Weights of a small GPT-style language model, trained from scratch on English Wikipedia.
Training: a variant of Adam for these matrices, 632M tokens, 6467 steps.
Each number is 128 + 24 x the weight over its row's rms, rounded and kept within 0 to 255. Layers, rows and columns count from 0. The size above them is the row's rms in percent of the matrix's.

# layer 6 MLP up, 1024x256, rms 0.0972, rows 277-376, columns 192-223
size [102 108 103 101 101 107  93 107  86 106  97  86 118  99  98 102 101  81 107 118 106  99 109 110  64  95 110 115  91  97  98  91  89 100 102 103 111  99  90  89 104  98  89 104 102  92 108  95 102  81  99  94  94 101  93  96 127 101 103 105  91  86 114  98  91  97 107 108  75  90 105 101  94 111  87  98  98 103 105  97 103 105  97  92 104 102  98  95 112 108 103  89 101 104 102  98  97 103 114 102]
[[111 128  98 146  75 103 154 155 184 126 107 163 115 125 144 107 159 112 100 114 130 133 124 115 129 116 121 142 118 133 109 159]
 [124 137 141 152  98 172 128 124 170 109 115 149 147 100 117 109 147 147 126 118 139 121  97 148 140 147 152 106 149 145 147 140]
 [114 109 160 123 115 117 160 134 119 177 110 151 140  94 148 148 165 130 129 116 122 141 121 109 148 131 128 116 157 118 105 119]
 [149 142 107 116 103 143 106 143 105 131 116  98 165 122 149  95 181 139 123 103 157 114 113 172 120  75 135 104 163 149 162 155]
 [105 159 135 149 135 133 156 113 128 186  83 106 141 178 182 164 161 127 132 108 133 144 173 161 111 140 145 125 164  89 136 118]
 [146 134 172 127 168 112 110 133 161 149 141 139 130  74 150 138 158 163 104  88 189 121 121 140 134 132 137 162 161 125 168 142]
 [143 115 125 108 126 157 188 100 143 110 121 171 122 118 103 115 113 116 124  95 174 123 123 157 186 115  86 109  92 108 137 128]
 [102 124 138 137 158  90 156 145 103 127 145 142 120 102 115 119 154 110 177 144  88 140  71 117 160 113 175 108 155 149  87 135]
 [ 76 126  97 140 123 142 123 113 141 146 129 105 144 100 112 141 161 103 106 111 129 150 129 127 129 145  77 118  98 121 150 102]
 [143 143 107 131 150 133 144  74 127 112 108 142 153 142 143 132 140 120 148 115 118 108 136 143 126 136 167 151 137 132 106 144]
 [100 111 145 112 127 128 130 114 118 162 102 161 116 124 111 102 114 128 116 140 127 125 105 164 129 129 104 160 115 142  81 145]
 [122 112 147 134 143 130 173 128 162 134 109 149  92 115 158 156 128 159 115 134  97 190 158 133 172 163 111 148 125 139 123  86]
 [162 170 128  83 112 109 134 131 108 106 127 107 148 130 147 171 170 138  96 122 174 115 110 167 137 117  78  91 114 135 140 141]
 [113 139 154 114 103 111 141 171  77 106 121 112 139 154 113 139 176 178 128 128 168 119 137  91 163 133 137 153 130 153 151 140]
 [119 114  90 120 131 153 167  87 117 152 130 134 151  97 150 166 132 154 108 145 126 152 156 100 155 124 127  86 119 171 140 122]
 [161 166 154 116 130 131 152  82 174 193  78 136 134 131 121 111 108 115 104 138 115 175 143 148 155 138 154 138 170 124 151 113]
 [104 148 154 102  97 129  96 118 159 129 110 128 105 141  94 122  97  90 177 146 114 124 132 117 121 119  98  84 120 124 107 120]
 [159 153 142 109 142 121 158 158  95 146  74 141  93  92 118 155 104 146 123 153 137 139 168 144 209 108  91  96 125 147 117 114]
 [ 92 115 131 108 118 101 132 120 131 184  93 154 123 194 123 108 138 169 144 132 129 170 103  93 108 135  95  98 153 142  89 126]
 [142 103 126 139 137 125 131  74 108 141 105 138 125 149 116 124 135  91 109 138 149  98 104 112 174 140 138 139 108 114 156 130]
 [134 140 102 139 170 160 128  89 124 106 107 140 137 125 155 149 146 138 163 133 138 150  95 120 145 169 129 128 114 104 150 128]
 [130 145 146 140 120 149 154  63 139 127 147 135 119 151 130 134 118  74 125 113 145 118  92 117 162  91  78 129  83 137 105 137]
 [140 145 125 145 155  99 119 134 138 122 129 128 147  90 141 163 160 149 111 134 190 101  99 122 107 103 160 135 118 121  88 158]
 [148 115 137 120 152  96 172 107  85 127  86 128 125 146 159 129 127 120 155 134 119 112 165 127 120 100 122 129 135  82 127 114]
 [137 103 149 130 141 126 146 130 101 110 123 173 138 139 164  84 134 142 125 111  97 138 146 121 131 110 127 124 110 104 145  87]
 [139 127 138  96 140 112 142 124 132 113 130 131 150 174 117 144 110 142 127 130  74 201 145 109 125 146 102  87 140 130 126 144]
 [156 135 128 125 152 127  93 119 150 151 128 113 123 147 168 129 149 129  94 123 134 139 132 131 142 148 110  65 150 128 139 119]
 [ 99 157 120 129  96 121 127 143 142 127 160  88 148 139 133 124 150  92 118 134 131 114 109 116 136  93 143 129 137 117 100 127]
 [142 143 106 127 143 122 142  88 123 141  91 150 155 110 164 124 139 122 154 103 146 164 141 116 140 170 158 166 111 110 139  94]
 [100 141 109 132  87 151 119 123 177 139 128 117 158 114 124 199 116 135 151 105 185  93 123 158 129 106 113 148 114 129 144 149]
 [117 122 113 146 118 141 138  92 102 159  92 114 146 154 162 134 136 145 115 148 131 158 143 122 109  96 136 109 108 105 101 118]
 [129 164 138 123 123 109 127 172 102 106 113  97 147 183 118 138 125 124 107 122 152 113 131 164 126 154  99 154  88 111 105  73]
 [122 112 144 149 145 114 145 121 110  89 130  98 126 105 131 144 149 137 128 134 209 118 145 123 100 125 154 138 134 125 103 115]
 [141 127  98  56 160 111 119 110 123 141 103 102 175 128  98 132 132 115 124 100 135  97  95 105 175 127 154 125 156  95 115 165]
 [ 99 183 109  74  85 121 130 103 168 119 140 152 140 130 134 117 142 102 127 133 154  89 123 153 170 120 149  76 150 136  86 118]
 [136 114 170 129 114 140 145 142 114 132 141 132 124 121 161 139  96 127  92 151 103 132  58 166 139 185 120 140 119 128 101 124]
 [106 143 129 128 144 133 155  85 143  88 162 138 139 103 105 118  99 141 125  99 103 109 140 123 143 140 110 115 109 148  52 129]
 [121 117 130 155  89 144 135 154 132 147 150 134 109 129 147 129 153 159 116  91 110 150 126 132 109  96 151  91  88 146 124 110]
 [106 158 100 129 136 144 147 124 150 160 148 143 171 101 123  95 132 137  99 133 103  80 148 118 130 157 134 114  96 128 118 126]
 [167 102 114 100 133 108 105 126 161 127  88 154 107 109 137 196 124 125 144 107  84 132 154 123 137 112 143 113  91 165 111 127]
 [ 95 149 141  62 114 107  99 104 128 162 124 126 128 122  86 149 155 145 154 116  96 130  61 151 142 119 148 140  99 140 157 126]
 [116 134  99 127 123 118 138 111  97 106 122 107 154  93 150 173 108 151  87 122 172 136 116 110 145 121  95 136 108 148 143 123]
 [112 126 114  98 141 168 157 126 113 141  97 153  86 121 147 100 147 138  77 141 177 136 128 133 122 129 124 143 149 158 116 134]
 [133 132 138  77 150 104 123  89 137 140 125 144 147 150  98 143 138 106  93 121 119 103  91 153 172 123 153 141 133 115 148 159]
 [144 138  91 138 179 121 126  89 117 172 119 148 147 125 119 149 112 108 128 129 127 130 133 117  87 133 119 111 143 124 124 138]
 [163 142 106 142 119 125 130  95 122 140 133 123 153 161 121 138 106 141 141  99 156 112  88 137 133 166  94 120 109 126 140 135]
 [108 137 103 110 153 167 143  89 165 144 135 192 102 139 131 113 159 147 154 103 136 161 140 125 121 113 119 124 157 141 111 112]
 [135 150  90 159 148 138 169 168  89 135 127 131 150 118 156 101 143 170 120 111 135 183 134 121 149 149 109 141 159 154 153 121]
 [ 86 135 123 118 163 133 127 111 129 139 115 114 143 158 122 150 122 126 136 135 148 154 147 108 166 135 106 113 133  90 109  79]
 [151 135 151  79 171 155 178 152 116 111 129 104 149 132 144 137 135 111 129 131 139 126 147 146 148 148 154 153 115 105 117 130]
 [137 125 154 146 176 120 130 124  95  81 105 127 131 145 127 107 140  99  90 147 137 121 144 120 121 120 131  90  93  97 135 145]
 [151 146 142 111 157  80 142 139  99 178 125  91 151 101 112 123 120 145 104 155 119 116  85 120 129 148  76 109 122  96 138 171]
 [102 130 128  95 141 112 157 133 108 178 115 132 167 170 185 129 132  73 125 119 143 143 106 130  96 138 110 117 146 139 122  93]
 [129 148 123 140 134 110 121  92  99 152 107 131 112 126 138 143 118 178 121 116 112 131 122 172 133 112 119 146 126 140 131 134]
 [ 99 129 172  70 114 136 114  95 136 142 154 133 133 114 132 126 142 156 175 142 134 124 129 128 142 123 110 145 147  95 135 129]
 [ 77 129 131 118 128 127 123 101 128 117 149 179 136 103 136 108 138  95 107  91 159 118 139  95 125 139 142 140  89 118  79 156]
 [138 153 127 102 120 168 134 136  93 172 122  73 185 168  93 186 117 138 166 121 153 140 118 156 164 152 149 114 127 113 113 134]
 [138 138  91 113 125 135 133 130  93 129 143 135 150 147 123 151 133 143 152 103 148 131 103 120 167 123 104 114 102 147 130 132]
 [117 143 150 114 134 134  94 100 120 129  69  97 138  87 186 155 117 139  79 126 128  88 156  96 139 126  97 114 138 163 113  97]
 [128 114 166 138 156 106 139  89 117 138 125 134 145 162 118 130 140 117 161 124 159 105 116 142 114 120 117 154 100  99 126 126]
 [153 124 138  93 123 131 155 100 133 148 163 125 116 139 134 112 137 145 120 141 143 143  79 123 112 124 104 138 161 145 130 142]
 [ 91 126 146 137  90 111 143  83 131 135 127 127 121 117 157 118 154 187 117 148 124 148 149 124 115 121  84  90 134 142  94  81]
 [135 138 127 153 167 153 104 121 114 138 161 110 112 178 106 127 124 189  96 151 145 143 109 102 162 121 103 159 138 120 137 101]
 [177 129 165 135 156 182 128 158  98 145 125  82 143 105 129 149 136 122 178 125 126 115 105 114 108 148 101 128 130 131 134 163]
 [116 162 142 105 125  90 107 158 161 126 104 128 146 120 133 177 103  92  80 139 103 142  86 141 131 119 146 127  98 111 158 182]
 [142 120 120 101 103 140 137 135 119 113 108 120 135 116 164 115 141 142 139 138 121 148 127 141 135 143 152 124 145 120 125 124]
 [169  91 100 125 109 147 149 126 183 134 114 142 133 158 141 191 132 157 140 120  91 150 105 131 142 109 146  86 144 131 142 135]
 [144 124 102 110 168 144 139 108 135 189 145 111 123 182 121 129 118 150 121 106 153  97  60 153 153 137 170 116 150 123 126 101]
 [126 120  77 112 125  83 137 131  98 116 133 133 128 109 122 129 154 112 122 126 112 108 104 131 133 113 120 145 102 151 136 107]
 [ 93 171 151 120 146 155 141 131  78 167 138 186  90 124 153 144 134 107 152 138 119 119 138 159 151  99 142 120 128 129 130 156]
 [149 179 167 115 144 146 149 146 152 101 126 165 108 130 121 115 107 121 143 104 153 120 154 141 128 122 144 134 112 163 135 139]
 [147 101 157 130 114 109  94 112 162 157 115 116 170 153 168 112 119  99 113 126 106 113 131 140 145 160 154 131 141 109 101 134]
 [127 112 133  86  99  95 122  99 139 134 137 118 128 132 150 147 121 116 180 141 107 101 148 126 152 119 147 127  88 124 119 146]
 [158 169 132 110 135 122 103 163 157 159 136 141 148 121 145  73 175 112 135 127 182 128 127 128 105  78 126 161 136 154 131 132]
 [123 205 130 119 154 150 137  91 109 127 102 151 165 153 156  99 150 170 144 146 137 109 109  98 135  90  96 152 138  97 110  55]
 [147 154 137 123 134 126  98 111  82 122 112 136 193  83 146 128 117 172  66 131 162 144 120 154 134 130 132 157 132  88 148 132]
 [141 121  98 145 114 126 170 111 143 109 109 132 125 119 147 112 114 158  90 135 116 140 123 102 147 114 122 118 123 150 140 138]
 [ 90 122 135 116  83 119 147  73 156 142 140 160 151 122 152 134 117 120 129 116 103 157  97 171 156 157 110 140 157 103 127 162]
 [ 84 141 133  90 123 152 127 142  95 150 103 140 117  86 169 104 145 143 125 141 140 129 130 153 138 105 132  93 132 168 127 149]
 [121 131 103 141 120 111  94  43 145 124  81 144 107 119 140 122 131 132 109 132 118 155 188 147 140 114 120 130  98 118 143  94]
 [112 108 162 111  66  68 160 133 151 117  85 101 171  96 117 131 154 131 142 112 124 101 123 154 146  78 171 156  81 146 122 110]
 [107 148 161  98  78 168 164 104 125 125 107 132 144 140 108 111 165 132 169 115 108 157 150 124 135 138 160 130 123  94 123 138]
 [100 114 142 145 158 135 104  70  83 121 125 137 151 104 169 161 172  92 114 130 172 111 136 133 146 145 122 144 111 120  90 126]
 [124 160 161  82 156 118  52 156 113 101 118 145 134 154 118 135 117 102 114 136 132 138 151 108 145 144 113 141  78 133  97 129]
 [ 84 112 117 142 105 111 120 109  88 140 150 124 153 126 112 131 112 136 108 111 156 161 119 132 155 118  96 146 102 178 137 137]
 [144 132 152 143 123 121 146 120 143 134 105 195 145 126 101 107 140 105 159 128 151 104 145 162 121  97 118 125 128 165  99 110]
 [123 161 129 136 103  85  90 120 104 169 109  83 130 150 114 145 131 169 112 140 128 125 123 118 117 119 170 116  96 144  96 145]
 [114 153 140 103  89 144 104 114 143 132  96 125 136 132  95 149 138  94 138 115 150 132 103 135 121 138 151 107 138 116 128 137]
 [160 117 126 103 130 141 132 132 101 155  85 126 150 112 179 142 124 134  69 116 139 107  77 148 145  83  98  99 119 124 121 117]
 [154 121 113 116 179 117 146 142 136 106 109 102 161 119 166 133 168  98 155 140 138 162 127 107 121 145 104 136 132 163 128 129]
 [ 94 136 137 113 161  67 100 128  87 127 122 139 134  97 145 140 154 130  77 105 187  86  80 151 133 130 109 112  94 143 137 120]
 [109 122 122 107  95  93 194 133 130 145 142 155 138 120 137  98 162 130 128 119 101 126 118 143 107 102 149 127 139 158 138 135]
 [153 134 127  99 144 111 147 103 101 166 128 117 156 104 131 135 127 115 119 133 111 139 129 161 124 126 171 144 122 144 144 120]
 [121 145 115 149 127 130 147 109 128 159 114 126 156 128  80 111 180  90 109 154 139 158 154 158  88 131 129 109 155 106 145 119]
 [141 142 124  84  99 140 130 111 155 132 143  82 182 137 136 146 147 131 144 145 136 127  89 109 124  98 135  92  87 190  64 134]
 [158 145 162 108 164 142 104 121 108 128 120 153 148 115 154 165 101 137 122 133 134 118 133 114 133 140 123 169 143 109  99 108]
 [142 118  74  87 120 101  91 104 164 121  95  90 161 112  81 109 110 117 141 126 128  79 140 131 159 119 118 101 142 122  99 135]
 [114 195 110  80 115 136 172 101 135 105 134  87 108  83 142 147 154 113 113 127 151 103 120 110 127 133 105  98 140 139 117 173]
 [167 119 138 115 166 125 109 114 131 132 126 122 157 131 184 138 149 104 157 114 134 126  89 134 144 121  95  99 140 127 134 131]
 [155 138 164  91  77 112 112 127 136 158 153 145 137 184 123  96 166 137 132 156 106 139 140 156 169 150  96  96 115 138  69 116]]
# layer 6 MLP down (transposed), 1024x256, rms 0.0795, rows 277-376, columns 192-223
size [106 115 106  91 105 107  97 105  90 109  98  83 109  99 105 106 102  93 109 123 108  97 107 111  59  98 120 121  93  97 104  80  82  98  97  95 117 102  86  89 108  93  89 102 105  99 116  90 100  73  93  89  98 105 106 100 121  97 104 113  85  86 115  94  84  89 103 109  74  97 110  95  93 112  82  96  99 109 107  89 101 102  96  87 104 106  94  96 112 112 102  83  94 102 103  83  99 106 123 103]
[[118 127 111 113 150 136 153 166 102 123 143  84 134  48 169 113 101 138 110 120 131 114 171 124  93 112 144 129 120 128 151 111]
 [128  90  75 111 144 100 122 140 145 110 130 124 151 155 123 141  98 158 117 132 118 155 157 139 148 101 147 134 159 127 108  99]
 [132 145 155 123 143  89  99 137 112  65 142 141 129 120 137 112 134 164 132 112 146 121 165 137 166 115 144 137 117  93 114 122]
 [ 84 153 112 144  99 114 115 116 110 108 165 109 164 116 154 134 132 120  90 144  87 122 164 110 123 145 155 155 123 119 121  99]
 [139 131 156 118 130 158 117 112 172 129 122 176 135  74 119 128 137 129 165 109 116 156 111  97 143  61 107 141 131 124 124 120]
 [149 161 143 102 117 148 139 132  96 128 144 133 130 133 129 137 100 107  98 109  94 170 130 125 120 103 109 115 157 154 168 127]
 [ 88 124 114 148  98 123 128 122 102 135  96  86 126 156 122 130 140  85 141 136 113 137 125 165 124 157 135 167 109 107 137 116]
 [131 130 186 133  93 112 129 109 118 150 108 142 130 119 108 132  79 106 130 135 142 153 137 110 132 117 140  99 108 152  89 182]
 [112 142 107 117 114  97 136 122 156 102 118 152 143 170 159 126 105 136 114 130 103 119  94 162 100 136 129 119 163 124 103 127]
 [ 99  95 110 143 118  71 124 164 121  87 154  97 117 110 170  97 160 102 117 135 153 161 161 116  88 108 143 118 168  67 125 120]
 [109 129 125 130 109 137 118 110 141 135 147 127 129 131  74  82 159 131 144  78 128 113 107 111 124 112 141  97 169 131 129 143]
 [145 152 130 176 114 164  90 129 140 170 126 132 166 164 103  84 159  98 120 138 122 158 137 154 158 130 108 112 155 105 128 167]
 [141 161  92 128 107 146 108  87 111  91 150 102 130 169 127 145 165 156 131 123 144 136 113 124  87 128  96 134 104  78 112 109]
 [207 118 149 102 131 109 124 112 121 140 108 115 174 156 138 134 172 107 109 120 133 112 144 172 135 150 136 111 152  86 132 184]
 [139 108 134 120 129  91 140 133 139 135  99 135 128 153 136 133 105  96 114 136  89 116 100 140 124 125 153 147 117 107 140 119]
 [138  92 131  88 152 114  78 139 152 154 136 131 134 105 116 175 127 106 109 181 141 121  97 129 150 118 117  90 125 111 127 135]
 [146 120 103  95 139 167  83 130  80 115 145 130 121 102 152  86  98 167  73  89 155 193 124 130 102 112 142 154 141 152 142 118]
 [114 126 156 142  70 132 137 108 188 145  89 127 116 144 122 134 115 123 105 139 115 142 150 130 155 141 116 173 135 124 143 144]
 [136 126 128 125 119 124 105 106 148 115 155  99  98 152 182  84  84 163 143 186 123 153 116 117 126 111 148 129 118 119 172 111]
 [160 103 107 106 101 147 112 142 104 122 109 150 159 119 112  74 141 109 118 101 110 126 132 131  99  95 117 144 118 131 125 133]
 [146 119 127 135 136 126 132 103 156 123  91 123  50 102 152 124 140 132  93  99 116 116 127 132 100 162 119 128 118 142 134 113]
 [152  94  99 135 164 130 113 162 164 114 139 109 147 133  81 163  96 193 135  96 146 126 171 133 115 134 134 106 135 120 130 147]
 [189 140 117  89 104 159 129 107 157 164 112 140 156 133 139 149  81 119  97 149 138 141 103 120 105 112 131  89 112 130 171 132]
 [144 101 168 173 148 172 121 136 139  78 137 171 151 141  70 144 139 134 131 107 102 180  80 124 119 166  90 133 117 153 153 156]
 [141 138 129 110  97 140 135 130 145 153 118 125 158 131  82 124 161 123 142 144 138 118 188 156 119 115 136 123 135 163 133 149]
 [140 148 114 104  91 138 113 122 162 131 125 105 127 113  94 116 121 129 117 126 152 148 169 134  96 161 150 164 139 121 103 176]
 [128 144 108 138 133 126 164 119 105 138 124 107 123 145 167 112 130 111  97 145 137 150  95 133 135  82 105 192 143 112 158 119]
 [150 175 130 161 136 137 114 114  94 123 165 149 142 120 126 129 168 120 146 108 113  79 146 117  77 148 123 127 162 100 196 157]
 [143 141 143 116 122 127 109 138 116 134 113 118 111 154  92 115 147 108 110 108 104 107 147 117 102 132  55 131 128 138 143  87]
 [161 117 127 153 102  94 128 133 100 109 130 163 148 119 123 123 129 150 131 143  96 140 104  97 112 109 125 166 117 161 117 104]
 [125 119 124 112 178  83 115 153 107 130 125 101 104 135 146 137  95 137 131 101 119 152 112 123  66 113 113 148 112 156 115 152]
 [166  96  86 174 134 150 141  86 150 169 121 128 105  92 105 118 126 191 180 144 169 126 123 108 135 111 104 112 138 103 144 130]
 [114 132 139 118 153 120 102 111 137 115 124 114  91 154 185 150 130 111 116 127  74 155 118 134 150 126  93 149 173 126 151 146]
 [150 166 123 121 119  55 174 141  75 117  96 144 138 134 160 114 149 147  75 151 128 115 174 133 139 151 133 136 113 147 133  74]
 [124  93 145 155 137 121 101 123 124 102 129 129  91 147 113 115  95  95 116 101 117 162 110 142 144 122 145 138 142 114 103 117]
 [172 122 103 136 127 123 137 116 159 136  90 135 146 139  83  94 110 135 198 163 148 107 111 122 128 137  88 109  95 122 133 105]
 [131 142 100 136  94 166 138 135 127 132 125 122 148 115 113 166 148 115 116 125 183 114 143 105 124 152 117 100 134  99 186 162]
 [136 107 126 103 107 121  92 174 120 147 160  97 138  92 130 139 117 125 148 120 123 129 128 106 166 176 134 120 151  97 150 123]
 [117 138 141 152 140 143 152 147 104 131 137 131 138  89 143 126 118  95  99 126  83  82 123  91  81 123 189 109  88 103 124  95]
 [106 126 127 136 117 177 160 119 123 125 154  93 102 146 100 126 137 106  97 121 164  88 106  95 147 146 127 142 124 113 121 110]
 [116 103  93  93 144 109 120 169 116 126 185 134 136 110  92 131 134 115 141 147 167 145 134 123 118 163 144 137 155 166 115 130]
 [176 141 115  84 125 137 118 144 153 141 141 141 142 183 146 108 146 138 130 154 108  90 141 122 116 157 193 124 135 134 107 153]
 [111 125 131 112 102 131 110 117  90 112 102 121 126 134 145 130 115 154 126 134 125 135 150  90 125 145 129 128 132  75 147  98]
 [125 105 130 117 111  75 128 139  87 120 149 121 114 104 127 114 132 108 134 109 143 138 130  76 142 127 124 156 114 133 116 110]
 [147 114 113 121 138 102 143 110 120  90 125 120  95 103 129 126 159 147 110 115 125 152 146 148 151  82 139 118 103 104 165 161]
 [102 136 122 129 129 103 148 166 174  98 175 177 121  95 131 146 139 156 106 109 155 165 155 122 112 157 164 163 127 127 109 100]
 [132 150 136 148  89 160 184 159 158 132 127 130  89 134  82 142 133  95 108 137 167  95 102 149 148 171 138 152 130 147 113 130]
 [137 127 165 112  69 115 128  94 148 127 122 125 102 128 127 155 137 111 134 147 110  93 151 148 102 135 108 149 105 120 139 156]
 [110 118 138 188 143 138  83 144 104 165 116 111 147 109 165 176 109 133 135 125 119 104 109 131 126 119 161  90 132  88 125 162]
 [170 107 126 203 155  93 116 133 117 123 140 131 109 122 173 168 131 132 176 126 144 130 154  94  96 125 168 131 121 123 129 139]
 [ 94 153 116 104  94 132 102  88 150 153 108  82 165 116 125 151 121 159 166 134 127 173  99 111 142 149 164 144 150 138 102 129]
 [123 150 122 102 130 173 176 151 109  86 109 121 161 141 142 132 157 118 115 127 163 127 187 157 101 109 124 161 115 155 134 105]
 [135 111 122 134 139 143 104 126 142 108 167 166 113 155 192 149 153 160 159  94 140 151 149 129 132 122 149 129 128 130 105  89]
 [ 86 123  88 120 117  84 163 130 120 149 122 162 142 100 160  80 137  85 118 140 121 134 127 109  98 121 148 123 137 127 123 116]
 [117 110 148 115 102 142 113 130 159 142 125 140 127 135 105 131 151 104 110 133 130 159 148 159 108 151 146  88 117 136 102 106]
 [166  94 134 111  88 105 107 112 113 145 112 144 156 131 110 139 115 159 118 111 100 110 132 123 110 112 152 116 127 126 135 124]
 [115 124 129 137 151  98 145 170  77 153  95  88 138 177 144 147 126 158 191 135 122 145 101 120 125 176 118 108 132 131  66 156]
 [168 108 125 153 170 126 100 162 100 100 116 138 135  84 160 122 113 120 111  88 129 153 134 143  78 144 124 127 104 166 151 105]
 [157 137 141 111 161 144 154 149 171 130 126 127 147 144  90 132 130 115 137 146 129 144 137 123 107 113 148 111 106 132 106 148]
 [107 131 111  79 103 134 139 165 145 107 102 129 123 134  97 125 139 109 144 111  89 143 128 150  99  91 122 137 100 106 115 129]
 [ 74 137 158 131 107 145 139 168  90 137  67 121  99 113 124 165 144 108 127  97  89 143 144 125 153 118 106 116 119 102 139 134]
 [180 165 168 124 163  95  98 102 117 115 127 167 172 116 131  89 104 143 153 134  86 126 100 150 140 125 160 122 141 133 189 163]
 [170 134 109 144 132 154 152 120 162 127 145 127 142 139 126 123 115  88 127 133  78 143 166 126 156 130  99 117 120 137 128  90]
 [119 141 155 142 145 132 135 116  79 102 136 128 136 149 134 123 129  76 120 174 138 139 139 121 138 114 106  93 135 145 113 132]
 [109 114 103 114 136 174 169 122 127 133 158 132 119 138 107  92 122 142 143 162 170 175 135 120 154 130 109 145 126 139  79  72]
 [109 112 129 108 153 137  98  98 111 168 182  75 154 152 108 117  97 141  98 125 188 102 132 105 125 139  96 140 120 134 118 125]
 [163 100 138 100 118 104 119 118 125 154 156 190 111 155 104 139 138 114 113 140 132 164 140 165 125 128 117  58 100 149 137 136]
 [163 124 153 121 132 100 112 151 130 108 121 120 144 119 148 110 142 144 103 147 111 144 140 144 110 103 133  66 116 115 135 147]
 [107 123 141 143  73 174 120 122 111 147 137 105 105 129  85 138  88 134 132 125 158 140 120  84 161 148 139 108 137 100 110 169]
 [128  79 147 109 112 117 109  84 132 141 123 115  76 142 140 131 154 152  96 124 134 147 159 116 118 115 116 140 114 138 101 115]
 [125 129 158 155 134  87 107 159 126 156 125  93 113 119 132  77 109 144 115 138  98 103 144 161 107 119 112  96 161 109 107 187]
 [ 97 138 163 140 157 122 139 155 132 125 140 113  72  94 117 128 126 134 149 136  92 136 147 103 129 129 145 157 107 104 166 114]
 [115  57  75 131 125 193 157 112 110 139 150 134 122 170 119 111 146 143 112 110 131 163 146  99 109 138 120 102 154 126 113 119]
 [126 139  80 137  99 153 110 122  99 135 127  80 163 102 124 111 109 176  92 160 169 110 171  98  93 137 138 107 140 117 109 109]
 [144 162 154 197 127  93  83 183 147 103 101 129 151 105 149 145 171 135 116  95 122 177  99 112 118 160 136 112 137 156 141 149]
 [ 99 156 106 149 155 127 144 119 143 143 153  97  79 139 138 151 154 135 115 138 133 122 113 143 106 118 144 104 139 118 121 149]
 [113 111 142 104 138 164 121 123 113 125 135 148 112 147 134 125 144 144 122 109 115 159 120 117 127 102 159 147 100 108 140 148]
 [141 104 161 150  97 136 100 123 120  91 153 155 105 132 137 112 129 140 110 148 139 123 133 112 156 113 144 151  80 141 103 130]
 [189 128 161 131 151  90 136 142 132 169 157 121 141 127 117 163 175 123  91 148  97 139 149 153 115 157 174 177 118 116 112 120]
 [147 136 113 147 154 138 132 156 112 122 110 110 149 125 120 120 109 189 150 111 179 148 133  99 117 113 158 128 160 150 136 167]
 [106 175 123 123 128 134 136 119  86 141 129 130 149 129 153 111 105 109 157 129  99 133 143 102 104 161 145 111 140 141 157 127]
 [129 125 171 123 151  87 107  53  84  85 146 133 124 150 175 124  99 134 133 103 131  89 104 107 132 156 118  82 109 124  95 127]
 [123 143 104 153 105 164 127 128 126 134 134 132 121 130 134  88 116 130 166 139 140 117 108 116 128 127 103  92  83 103 121 135]
 [129 106 137 136 155 139 127 101 157 154  95 116 133 148 131 136 103 161 185 126 159 117  91 120  96 132 142 127 122 124 147 124]
 [184 123 101 112 132 121 125 112 148 129  88 169 119  97 142 138 114 146 122 125 140 141  61 152 130 161 132 164 155 141 100 115]
 [148  89 158 125 149 116 159 139 124 140 146 114 115 136  98 101 109  86  89 108 122 105 125 133 128 136 124 177  77 104  98 145]
 [122 122 151 166 140  86 165 156 117 139 100 113 144  89 169 104 142 137 113 134 115  91 150  76 103 133 103 168 108 159 118 110]
 [107 120 117 118 125 114 124 114  99 158 128 165 128 124 130 125 112 123  83 151 130 161 129 157 136 141 127 156 133 180 145 113]
 [146 151 156 106 136 140  90 103 121 108 117 145 111 165 148  86 133 118 124 126 154 127  92 109 155 138 133 121 162 104 156 123]
 [147  96  93 135 122 123  94 136  87 123  91 126 142 119 166 125 119 132  86 141 106 124 128 144 119  98 117 115 119 141 143 114]
 [ 99 128 115 129 123 129 152 128 120 134 106  94 135 142 107 128 139 170 139 119 103 162 108 130 140 158 113 118 140  96 126 144]
 [115 159 146  66  88 114 104 126 155 166 147 122  95 137 108 135 127 130 160 139 102 110 110  90 134 136 100 119  86 117 128 158]
 [123 102 110 109 105 137 167 136 119  99  93 122  85 111  57 127 117 126 113 125 113 121 143 123 138  97 125 115 123 103 122 135]
 [123 188 139 189  90 129 127 141 133 105 113 123 133 138 110 127 113 106 130 111 155 106 112 129 146 147 149 161 149 184  49 139]
 [112 152  86 132 159 145 116  91  89 141 113 147 126 103 139 124 182 153  70 155 107  86 114 116 136 118 138  66 125 164 158 101]
 [166  70  87 160 109 154 123  96 109 151 132 111 151 101 127 117 122 143 152 138  83  72 146 161 141 127  81 110  99 105 143 137]
 [122 145 116 149 145 123 122  93 135  93 109 109 125 200 121 166 108 145 149 126 136 134  98 133 130 166 153  85 110 107  94 135]
 [107 101 126 104 107 171 125 109 132 144 153 123 110 133 130 165  82 149  93 134 156 140 143  86 129 120 127 110 122 107 129 164]
 [139 132 144 142 139 134 110 150 118 145 117 157 151 143 121 127 107  67 122 118 133 163 126 132 110 133 109 163 146 143 157 157]
 [148 122 135 141 104  88 151 130 130  94  92 144 120 110 122 110 137 112 132 155  83  93  83 110 128 131 105 156  79 116 159  95]]